{
  "d_model": 192,
  "n_kv_head": 6,
  "d_mlp": 512,
  "positions": "rope",
  "rope_base": 10000.0,
  "init_std_up": 0.0361,
  "grad_clip": 0.5,
  "warmup_steps": 200,
  "schedule": "wsd",
  "final_lr_fraction": 0.0,
  "batch_tokens": 32768,
  "steps": 4996
}
Each number is 200 + 20 x the weight over the matrix's rms, rounded and kept within 0 to 999. Layers, rows and columns count from 0.

# layer 2 attention output (transposed), 192x192, rms 0.181, rows 179-191, columns 96-191
218,175,214,164,162,165,172,193,216,185,205,165,220,194,206,228,159,190,214,191,199,196,213,160,157,223,208,207,200,207,198,173,170,193,207,182,199,202,202,131,233,201,189,196,213,184,204,199,192,150,194,198,187,165,192,174,171,210,190,192,221,189,237,191,193,198,158,195,178,237,231,208,198,196,222,220,230,232,211,185,182,252,178,226,159,224,162,189,266,179,223,206,201,163,191,206
209,178,228,197,210,205,226,214,229,213,187,207,182,215,230,194,189,240,205,222,189,199,206,227,229,198,173,216,186,209,203,210,185,179,223,192,204,207,216,207,219,198,207,212,188,212,162,232,186,203,194,194,205,246,222,159,180,234,240,176,202,196,191,209,182,197,205,173,167,202,180,200,221,209,175,212,209,182,233,221,206,194,212,199,164,184,170,204,169,216,239,208,186,175,208,194
168,207,201,180,204,199,215,205,224,208,213,222,203,207,212,251,184,197,196,193,188,221,188,203,185,245,206,209,211,197,233,175,202,223,177,169,221,210,191,169,188,196,168,232,186,218,197,175,205,182,210,164,174,212,188,235,212,198,179,215,223,178,175,225,208,243,177,181,213,231,184,206,156,188,239,221,205,204,226,196,182,180,182,194,209,224,203,187,174,170,210,234,184,172,181,224
142,213,186,214,215,177,211,191,198,215,206,187,167,227,186,193,190,204,194,166,203,199,216,170,211,232,220,186,192,266,220,218,223,200,180,215,188,198,212,174,197,203,184,200,231,212,173,187,215,198,197,178,213,192,186,191,236,228,205,206,202,166,227,180,242,214,224,151,208,195,203,195,212,246,198,212,177,189,220,196,211,216,157,194,188,185,198,186,168,240,191,160,221,219,190,205
186,238,177,209,180,208,184,219,184,195,225,222,193,181,258,203,226,210,201,189,236,161,194,202,228,228,174,212,210,201,213,207,206,206,177,175,187,223,208,197,221,212,200,190,215,190,200,171,212,215,184,224,180,182,198,235,254,193,233,227,177,168,183,211,165,198,217,178,195,144,189,219,239,178,200,194,199,184,229,182,218,169,172,173,174,231,208,224,228,229,159,213,212,182,205,186
194,241,181,209,209,176,202,196,191,209,185,201,187,237,191,169,219,184,221,180,209,213,156,195,165,213,207,131,167,216,233,210,213,196,200,180,174,191,183,210,211,221,212,214,189,214,167,220,202,196,229,214,233,203,232,212,202,248,163,205,189,192,201,219,224,211,253,215,181,205,213,183,225,215,183,217,162,197,148,218,234,185,189,213,186,212,213,139,211,198,200,192,195,221,231,179
200,191,218,181,168,208,170,185,186,194,216,162,197,192,200,226,197,205,246,230,211,193,189,197,205,190,209,206,219,181,214,189,227,174,212,187,165,200,233,182,179,213,224,175,204,185,192,161,214,194,209,203,198,202,224,199,162,194,206,219,234,252,175,177,202,221,185,192,224,211,185,221,173,147,162,176,207,217,207,223,170,165,242,190,207,197,196,210,203,219,221,199,197,218,252,207
187,228,237,227,185,170,202,175,202,198,208,216,231,146,195,164,221,210,199,216,167,250,186,233,189,179,178,187,201,207,190,247,207,198,196,176,224,187,208,216,188,215,242,207,211,210,194,186,233,212,216,200,187,207,224,188,178,207,214,251,174,192,220,195,219,234,179,184,197,215,198,216,201,224,179,179,198,210,219,175,200,191,208,196,217,201,213,214,229,221,214,206,217,166,275,209
213,218,219,125,172,225,197,182,175,173,203,163,238,179,205,228,160,149,204,192,253,182,218,198,179,193,198,188,238,185,161,214,189,191,201,188,174,201,183,195,226,223,209,182,221,210,160,250,228,194,199,180,181,209,199,168,187,168,193,183,233,214,213,231,231,236,212,180,192,204,213,173,218,175,203,191,207,230,196,192,170,222,174,219,185,224,198,215,218,200,226,238,188,165,215,201
183,184,197,231,244,186,213,231,187,201,208,240,228,228,174,213,226,214,227,152,221,202,198,208,189,219,179,189,187,213,207,201,195,155,185,180,198,180,206,188,189,224,204,200,182,173,223,230,224,194,207,221,198,198,181,253,247,203,173,179,220,194,188,203,177,198,203,204,192,209,199,195,190,230,184,190,241,203,241,158,203,187,189,197,185,220,205,207,207,174,190,192,224,225,209,201
173,225,201,193,210,175,185,238,193,190,198,205,229,172,204,144,203,235,165,222,202,130,212,203,166,167,198,189,216,173,211,191,248,211,194,216,210,215,193,186,162,205,221,202,206,159,215,192,189,211,173,193,221,202,185,225,242,213,204,215,180,190,181,168,188,211,225,256,226,234,199,246,198,202,184,181,208,217,188,211,195,187,165,172,216,209,191,181,178,190,193,188,247,190,207,211
231,213,191,198,202,209,153,216,231,178,208,199,211,202,175,178,212,181,195,241,212,188,232,198,223,180,201,209,188,193,201,185,162,204,231,215,158,207,195,220,223,172,194,222,229,194,174,203,202,162,193,214,202,190,167,208,185,196,168,177,234,181,216,145,223,204,213,230,209,200,188,226,214,190,233,201,199,219,194,181,196,186,194,204,212,183,170,161,182,224,211,187,203,158,229,258
186,200,208,210,236,182,176,208,194,193,205,249,181,191,184,197,207,242,229,238,198,221,192,186,246,208,167,157,197,157,187,215,190,214,158,186,199,167,237,205,175,227,184,222,212,200,194,176,201,177,146,191,196,197,219,167,221,222,212,209,220,171,217,204,186,199,178,206,206,176,183,185,191,207,176,188,196,231,211,236,177,210,216,210,209,210,171,177,212,200,183,157,258,220,212,222
# layer 2 attention value, 192x192, rms 0.201, rows 180-191, columns 96-191
215,233,219,167,197,178,211,233,219,213,215,234,206,212,219,157,201,217,210,210,191,232,197,173,185,174,203,208,179,162,226,208,202,200,185,199,184,210,170,163,203,184,226,180,232,181,205,193,197,194,227,186,188,217,198,218,236,185,190,192,218,196,213,207,259,214,201,201,215,188,228,210,217,201,175,216,170,191,201,178,169,208,198,211,222,189,193,164,194,163,182,207,188,236,187,201
211,205,210,226,181,206,223,213,173,188,199,188,242,205,179,203,198,188,218,180,213,153,239,223,223,232,176,156,197,226,168,211,170,267,195,182,194,171,210,220,212,211,147,221,224,236,212,200,178,204,240,232,237,224,188,219,178,250,175,197,162,217,188,196,229,212,191,192,223,191,237,216,215,215,180,165,180,182,193,192,194,210,148,155,214,202,228,236,193,171,190,174,222,226,187,173
224,163,200,187,197,206,215,217,183,189,184,207,197,203,183,188,255,198,194,230,245,212,197,234,190,194,212,154,180,184,197,190,195,193,159,195,221,186,204,244,188,164,190,202,182,188,221,185,165,200,207,225,183,194,188,230,212,206,172,203,177,198,175,206,179,203,169,240,196,230,218,222,202,174,195,234,224,185,230,219,200,176,187,189,244,192,171,188,193,204,149,184,182,206,212,206
225,204,182,201,198,201,205,194,187,236,206,178,153,189,182,225,201,220,193,169,217,202,176,215,187,172,222,183,223,208,196,212,235,181,224,180,182,195,184,191,235,237,201,230,208,204,248,199,186,179,216,208,187,197,235,186,230,225,213,206,208,223,163,190,182,180,207,212,187,187,209,182,196,205,195,189,201,218,187,213,182,244,216,210,185,193,213,210,152,231,162,172,219,172,169,187
231,192,175,202,162,190,158,230,218,195,177,185,224,195,210,200,190,205,204,215,183,215,215,207,236,118,172,226,213,198,203,184,211,214,204,205,246,213,239,166,187,194,172,226,163,213,216,228,222,193,175,199,217,191,215,226,194,191,222,206,215,191,204,190,141,150,172,147,195,197,160,176,197,206,207,222,194,177,228,193,171,234,209,198,245,228,192,240,174,222,207,168,237,190,204,212
199,194,180,191,215,210,195,204,215,171,250,198,192,217,196,207,201,197,200,204,202,238,206,196,172,195,201,204,216,208,198,223,190,200,187,216,219,194,212,172,213,198,182,188,194,225,189,215,220,221,177,217,183,214,201,201,174,173,179,152,190,199,196,194,206,168,226,202,201,208,174,228,190,206,237,227,215,198,172,205,175,212,210,242,144,174,175,167,208,210,201,223,232,200,207,191
194,199,212,243,252,217,170,178,204,202,227,215,162,232,187,181,180,197,209,203,200,211,237,168,205,200,216,206,182,202,189,170,183,178,195,207,225,199,218,210,253,182,203,223,177,200,212,188,212,197,212,216,189,209,203,180,192,216,206,152,170,182,200,174,196,201,196,175,202,195,203,190,180,199,188,188,216,192,172,208,192,195,217,192,216,167,168,178,201,196,235,215,202,204,176,210
164,171,179,210,202,202,153,204,237,192,206,225,173,227,174,223,238,195,219,207,191,194,202,201,209,192,230,208,204,226,173,162,168,204,268,193,167,194,195,206,196,211,199,181,231,216,202,187,216,175,185,224,214,227,215,184,256,205,148,203,228,205,194,199,172,196,214,182,219,176,240,179,182,212,170,194,230,176,151,180,201,173,200,205,226,173,226,179,174,216,184,231,212,207,212,185
206,186,190,199,162,199,184,168,232,221,216,191,214,214,223,202,184,206,187,247,190,211,201,206,194,194,224,184,184,173,236,194,227,232,223,167,185,188,238,190,203,219,181,190,190,207,235,199,201,165,209,199,171,226,233,197,194,215,215,233,185,219,208,168,171,213,188,175,169,237,206,183,214,153,216,215,117,193,166,232,206,248,175,175,224,173,209,201,199,220,208,232,195,227,225,195
185,224,195,207,227,220,208,200,165,216,180,220,176,191,209,192,174,195,190,197,190,232,179,241,216,215,221,179,228,191,196,203,173,206,179,199,166,206,229,181,208,217,176,212,203,200,166,204,184,226,221,207,173,204,191,186,213,196,210,190,151,191,199,211,195,225,216,168,187,194,226,181,190,206,215,196,174,218,161,187,204,198,234,197,199,200,213,260,217,220,203,190,198,229,156,192
202,167,205,187,189,230,215,198,196,198,200,204,199,200,168,202,217,226,192,204,180,227,175,144,162,199,204,204,240,209,254,227,206,207,152,225,213,193,275,197,178,212,200,177,226,238,106,200,137,200,188,200,213,200,193,226,199,202,197,227,195,176,196,205,192,170,195,165,184,231,229,202,191,150,214,203,229,175,223,219,175,218,183,233,194,194,177,173,171,181,214,204,221,207,192,177
230,203,196,207,212,205,204,178,197,172,169,169,214,177,215,187,211,204,208,191,201,185,182,212,193,193,227,250,181,218,229,200,209,219,276,183,202,225,213,203,215,175,195,195,172,206,175,180,187,212,206,216,200,219,144,195,177,206,160,206,209,202,142,176,224,191,181,212,209,228,203,226,258,150,209,210,167,151,226,198,198,186,214,193,178,188,195,205,186,205,207,185,207,165,195,198
# layer 2 MLP gate, 512x192, rms 0.23, rows 0-2, columns 96-191
207,232,194,151,215,183,228,222,238,170,179,196,179,184,197,168,201,172,170,252,231,206,196,192,205,208,198,197,200,208,193,196,168,169,199,222,212,161,211,105,260,200,188,148,222,197,188,225,174,196,194,202,213,243,201,186,222,207,158,174,194,166,231,200,275,188,201,245,213,241,189,224,206,190,202,176,216,203,194,186,203,179,194,162,233,204,201,206,210,192,247,209,236,187,220,198
163,197,240,190,209,193,231,151,194,158,178,207,147,189,158,180,234,179,200,209,194,184,184,188,218,251,238,205,207,189,230,221,203,228,212,163,202,172,194,181,210,191,248,209,219,177,215,212,153,204,172,228,223,230,163,197,227,229,192,220,237,227,220,217,231,229,185,206,227,215,189,200,165,220,210,201,207,176,243,209,198,177,217,204,185,201,211,190,172,207,184,188,207,143,252,194
200,188,180,162,196,227,178,203,198,203,192,211,213,215,181,187,239,203,217,203,162,198,222,185,208,219,222,218,202,184,218,186,202,182,209,191,201,207,179,217,202,209,175,207,203,190,224,224,208,178,190,217,203,192,200,181,212,199,206,187,194,201,202,184,177,192,219,213,165,195,194,220,220,207,206,188,192,217,219,204,210,202,235,215,227,217,207,192,195,194,170,190,169,232,199,204
# layer 2 MLP up, 512x192, rms 0.233, rows 0-2, columns 96-191
208,190,182,220,241,192,187,198,161,214,180,192,233,204,206,216,196,229,204,163,185,194,175,232,178,160,183,198,218,175,234,197,236,238,184,195,170,209,192,237,178,184,212,246,191,207,218,155,240,227,194,186,190,150,173,225,158,149,221,236,209,232,176,178,168,184,157,192,191,165,188,150,192,218,178,197,179,187,239,215,185,229,176,230,158,175,204,207,192,214,181,213,209,191,217,182
199,206,207,223,191,218,224,193,214,191,205,217,230,211,190,222,169,200,195,159,200,216,195,180,173,168,188,218,227,186,192,194,195,211,174,204,210,232,238,253,166,232,221,221,203,245,228,215,253,228,196,251,182,185,157,181,216,208,160,207,206,186,257,172,186,185,209,207,178,190,236,200,171,225,166,198,206,185,200,206,177,209,224,181,207,195,223,195,169,177,208,220,183,150,229,193
209,222,213,234,194,180,221,193,185,198,223,182,173,191,232,211,174,193,191,204,223,191,182,226,197,194,181,173,191,226,198,222,187,213,190,205,203,202,219,201,199,180,219,191,207,220,192,177,183,197,192,187,188,211,207,237,175,204,197,216,214,207,199,217,194,214,198,190,224,206,191,193,194,193,201,198,218,202,209,202,187,212,184,183,168,177,214,211,195,193,208,209,244,169,204,206
# layer 2 MLP down (transposed), 512x192, rms 0.232, rows 0-2, columns 96-191
199,166,186,236,205,199,206,182,196,208,184,193,187,194,186,281,191,198,244,203,199,202,179,211,161,196,193,186,221,198,223,174,205,211,191,195,220,204,191,241,172,226,176,223,178,189,183,217,230,186,213,173,209,176,188,189,191,194,232,247,204,223,194,236,122,205,194,183,219,197,215,200,227,208,150,221,186,201,208,190,180,219,175,202,180,189,198,216,184,221,194,172,201,218,198,216
205,182,202,201,205,232,173,175,181,214,189,191,213,200,269,183,214,204,190,138,183,208,212,219,207,153,157,208,224,173,244,211,190,172,181,208,183,206,167,178,222,181,180,206,166,179,142,205,179,174,216,154,221,200,244,248,190,211,190,205,213,226,163,201,203,203,198,184,212,163,217,200,240,189,173,211,176,208,201,192,150,152,156,178,203,210,178,169,188,200,222,219,194,196,178,239
205,231,198,193,207,183,210,219,206,194,233,207,187,198,187,223,176,238,196,223,208,155,182,227,189,206,213,186,215,196,202,193,183,183,180,235,228,191,190,165,198,199,212,176,222,203,189,179,207,200,204,203,177,196,170,210,205,212,215,203,176,176,207,212,251,196,208,192,229,244,224,172,171,193,193,198,212,211,202,227,187,221,168,195,176,218,195,195,224,211,218,218,212,158,190,211